Weights of a small GPT-style language model, trained from scratch on English Wikipedia.
Size: 16 layers, 3 heads of 128, MLP 768 SwiGLU, vocabulary 8192, 29.9M parameters.
Each number is 500 + 40 x the weight over its row's rms, rounded and kept within 0 to 999. Layers, rows and columns count from 0. Numbers have three digits each. The size before them is the row's rms in percent of the matrix's.

# layer 11 attention query, 384x384, rms 0.0947, rows 66-80, columns 288-383
096:453456573472506548473452517530479522451561460545503513543574531452515543448520507551501494487514518569562538423486551511499524568509449483536512406494532545521517470481489457489480513517571537451449478495462424541520512482529552521548481489484531480559468519463478436600493475539380517478
095:467481434489497524482511421530511541457492514535505455473544448486488509565515557488519503552492478533428531486510468484554480497417497511527531402437532433409527526537484509427494457491517570498469505445582520544563470562484482429441507467570466549519501484478508497482510467496532498590
099:501440502499540424472486518525472508572484470502476510510527516537510574478477523570497499459491465537474532468570548515512483482525543554506558460475448517541532544452492490459470472544511470484571542460483485534485447497533497463511484511531486422475489557472498450478488469534504415460
096:511413477474490524483526482514467484514517483496549519534510489503504528432562494513509460503572527514486514532541538603480508455511488527515527505415551472479495531478541543497518466531517513517507545539498471479513468451524510492504511471520488497424455510432476517556449467490489543528
087:476506571509570526460485532493471489473552536439487514450477534527504526551477460488501504495559464479488501492550539493532517521432505601490464431472510470515533510401499411554480525407532529508578441455485532433482509465547490433498471511555505504524423513489488508545528466524543494504
088:506565557522503482570481487475517525481458483491486507470507512509449523498508504472547458538443453450538509469442485510477519519480478563497499532514583539524540436450499484518500531470504448523464476570560555514485571494468493468407432460477494550531445450545496478438495531438520557519
094:541502506543419550560539544528457524537516485459515525518519469491526515582520480511470527529523424499493493498457485496522490483517504495435441508498594548518490509446465439446578489522573473485455497527544537445468510525514503523502483495573489449434442533461545404506512493507485485481
092:520516505532507503522477511472532498516492608484569527539511560484401487467476506492478473554422488536440496459496514436555466465483520548512550464532515520520502483505499540476506493406543453507546625471503434459459452483474490512464520475538536529485481490447519539467497417582421479465
084:520551491477547463485477580503533516447510439486564456449511514523563454540501562524515473539497535523503505513459522475552486488442548607448496530513525447456600432504476429498539509443455532548569565488490496466515416497454448492504555590545510508500544484511478605486505537497528554520
089:447508507536497459470482511522432455560499482559548527448494511444502604516497495494449462540470500460497480488519483476464479487500530493534551508570519528553481499521532532465488465608531516481523530527530490535532500537524508529504542437500439493441530409595500464532485420488508513493
092:585512515481493453429487529483536497504607506482521518497567413494496407522538520510489478496525505466531513468461496486512540571519522508463527520429444517472424442493502574448493464515471556472509462618505473526473518472535466526468620486473531496425514483464590499598557496486568497513
094:451575494486436507462412518531513468513500503494452559543532513499445431509454483511539506534472515471535549501553555484481552558511504556511461542544528453436467491434464492436431497524547466506489512635545482461489460491469473545493546498427518477470515483487503435469556579541451510477
095:517515524457442504519511489550467505536503528591506489483497560497521506491526526518515407481449569424487462549459468537452469527566522533521502435496531492530414445521527452477498437462482442509529473525554509482540541591510527541497537434542538551543488533486552412549474482468492460489
096:567492556552561480472449500495520524549526449486500507478510444553500527473482491574501524523494479505463473506508549468505543492494500464502480502534536497502506515475556523456454499515465502541580433484439513451515485454549441559479505574486530512428501513496470542541584533492477501480
092:512563442492424515519488468493492517485470514447522482453527480519492466556480475540474506467515487497523533504567499517487526538480525478511511511513512585506470463481463587517504454533492552550464535561523538382548500469511484493526533573499479478492429520457583468492512487499506504482
# layer 11 attention key, 384x384, rms 0.097, rows 66-79, columns 288-383
092:488489504417503501544475440525470444427435497547530527449464448490513535571478533473486486507449525443505485499525528510542524458528556520463534466465550486522504492486536502439571502497547610488520445550454543509539493569476502476551580493446429374443507488478471562479568529527589580510
097:526528452457498502530468534541461502500458460536512589626467554466504488483464519470474525376517507465526428519491512477465480485542569472519489551571490555525426505462492497479565533476482471519467419500549542505546499505503430544529451523416460486498505422444528525554490537516489512454
090:528455474425587531546475469516467518517495477473420516476467484465501503506457488477519469448430520511514487537452496527508453471495439516517496543528478523536533499493451429480488523458475562440413512491475573548488428427408432445517522526428440474492510474441517484459515528457527536493
090:511450497487423531516466512449520497435483521544427521473506455494482428562517448446510574502547601487475469497549526455459531517516501488579515528533516519514478495478555473488567545504530488537548363512541424538447497501527437519516536476528531489513527509544430512524494535502480484536
090:467470498477505459451467456490428529508513498483441486505473488438511573491497532421501402495389459503494478558504568437456516522510520491459452506555541455504561472484536566468435496585486521495458535523556513483570540522455520481459511478517549532487542477553565539498475526478470486477
090:523542459472419509602486415467524496512518462508508498480540547533497487597525490599557490611521457528571531510467516456566534527473492455524550512461465404506469487531422456545506475534504492439506507502518548481504532538471569570450512541431507479446485475516498497564478516479473487496
089:525473459554477507496548464600519470444492475515405523516464464508503503532464512497556489545519517521504483509459397512464448507444550473494546423436489504466529477519504490478498538500504497492516445536531479455386440513501557506560542532490503574456476511524468549446504459446516489469
091:539437506475478449439425521551511399474590488565460567409437498537504590500488436462458528509427464462519524526478514479527516509463477506475522555453461543463521455510496472550473519511597503500510555468462455555558537460467501518511491432499461454498567442521547511463539473531513521541
085:529571476592473505533551532524467504498600454561486479483475455465432468435496552538518543504464541508483504460489554405476511523489445508501512533552478484480496534456477502495452510526519516461462504501528536477494527562448514485493440470539604473521460499470485497547576433456458488521
088:529474519420517538495522491521479481512503472491484489494502527505462459468499552498553520538483459531500436516432461467499471491551441457521527512470506436457426535515475503520500459489519432522476487460522468570469497480526637455512554526567502495615525565464477472487488532475530462508
089:503485434431500597427462473481501481522557489605491530474459584527508455448503448452468603460485584438444542513589541558517518494451478545450468492376474460499493519539546487448494574478519484496455491457508498524508410529512490467512546524488507544513411555471443419570525480471479551480
095:490520499559519511506499509541549533446541528497505477441509480537461504425515551407505509576549529515512497476442542500547559487452529504446570553459439475519484444463456458516499475501558480497543546485497482430454487506534515502535499490514532396516500529474454508475461459491530505453
096:577423418454570430476448500503563496483542491513529523468577496495465462539494456486566533494539493564499496572472485440525494507478503482572468484450461459544530500533423441516553575458535510548434487509520559519530491532471482539501450549476522517514458556468396527482566618508457467547
099:466495520516436544468511487466482541491509503516536484511453465462444482551417499407512526555496551491500462578568503501515461499489504572469470460442492435515517470460523457489486494443529543524478479457444531552489601516422486484454451515506416420561525506557495459457539559540481502535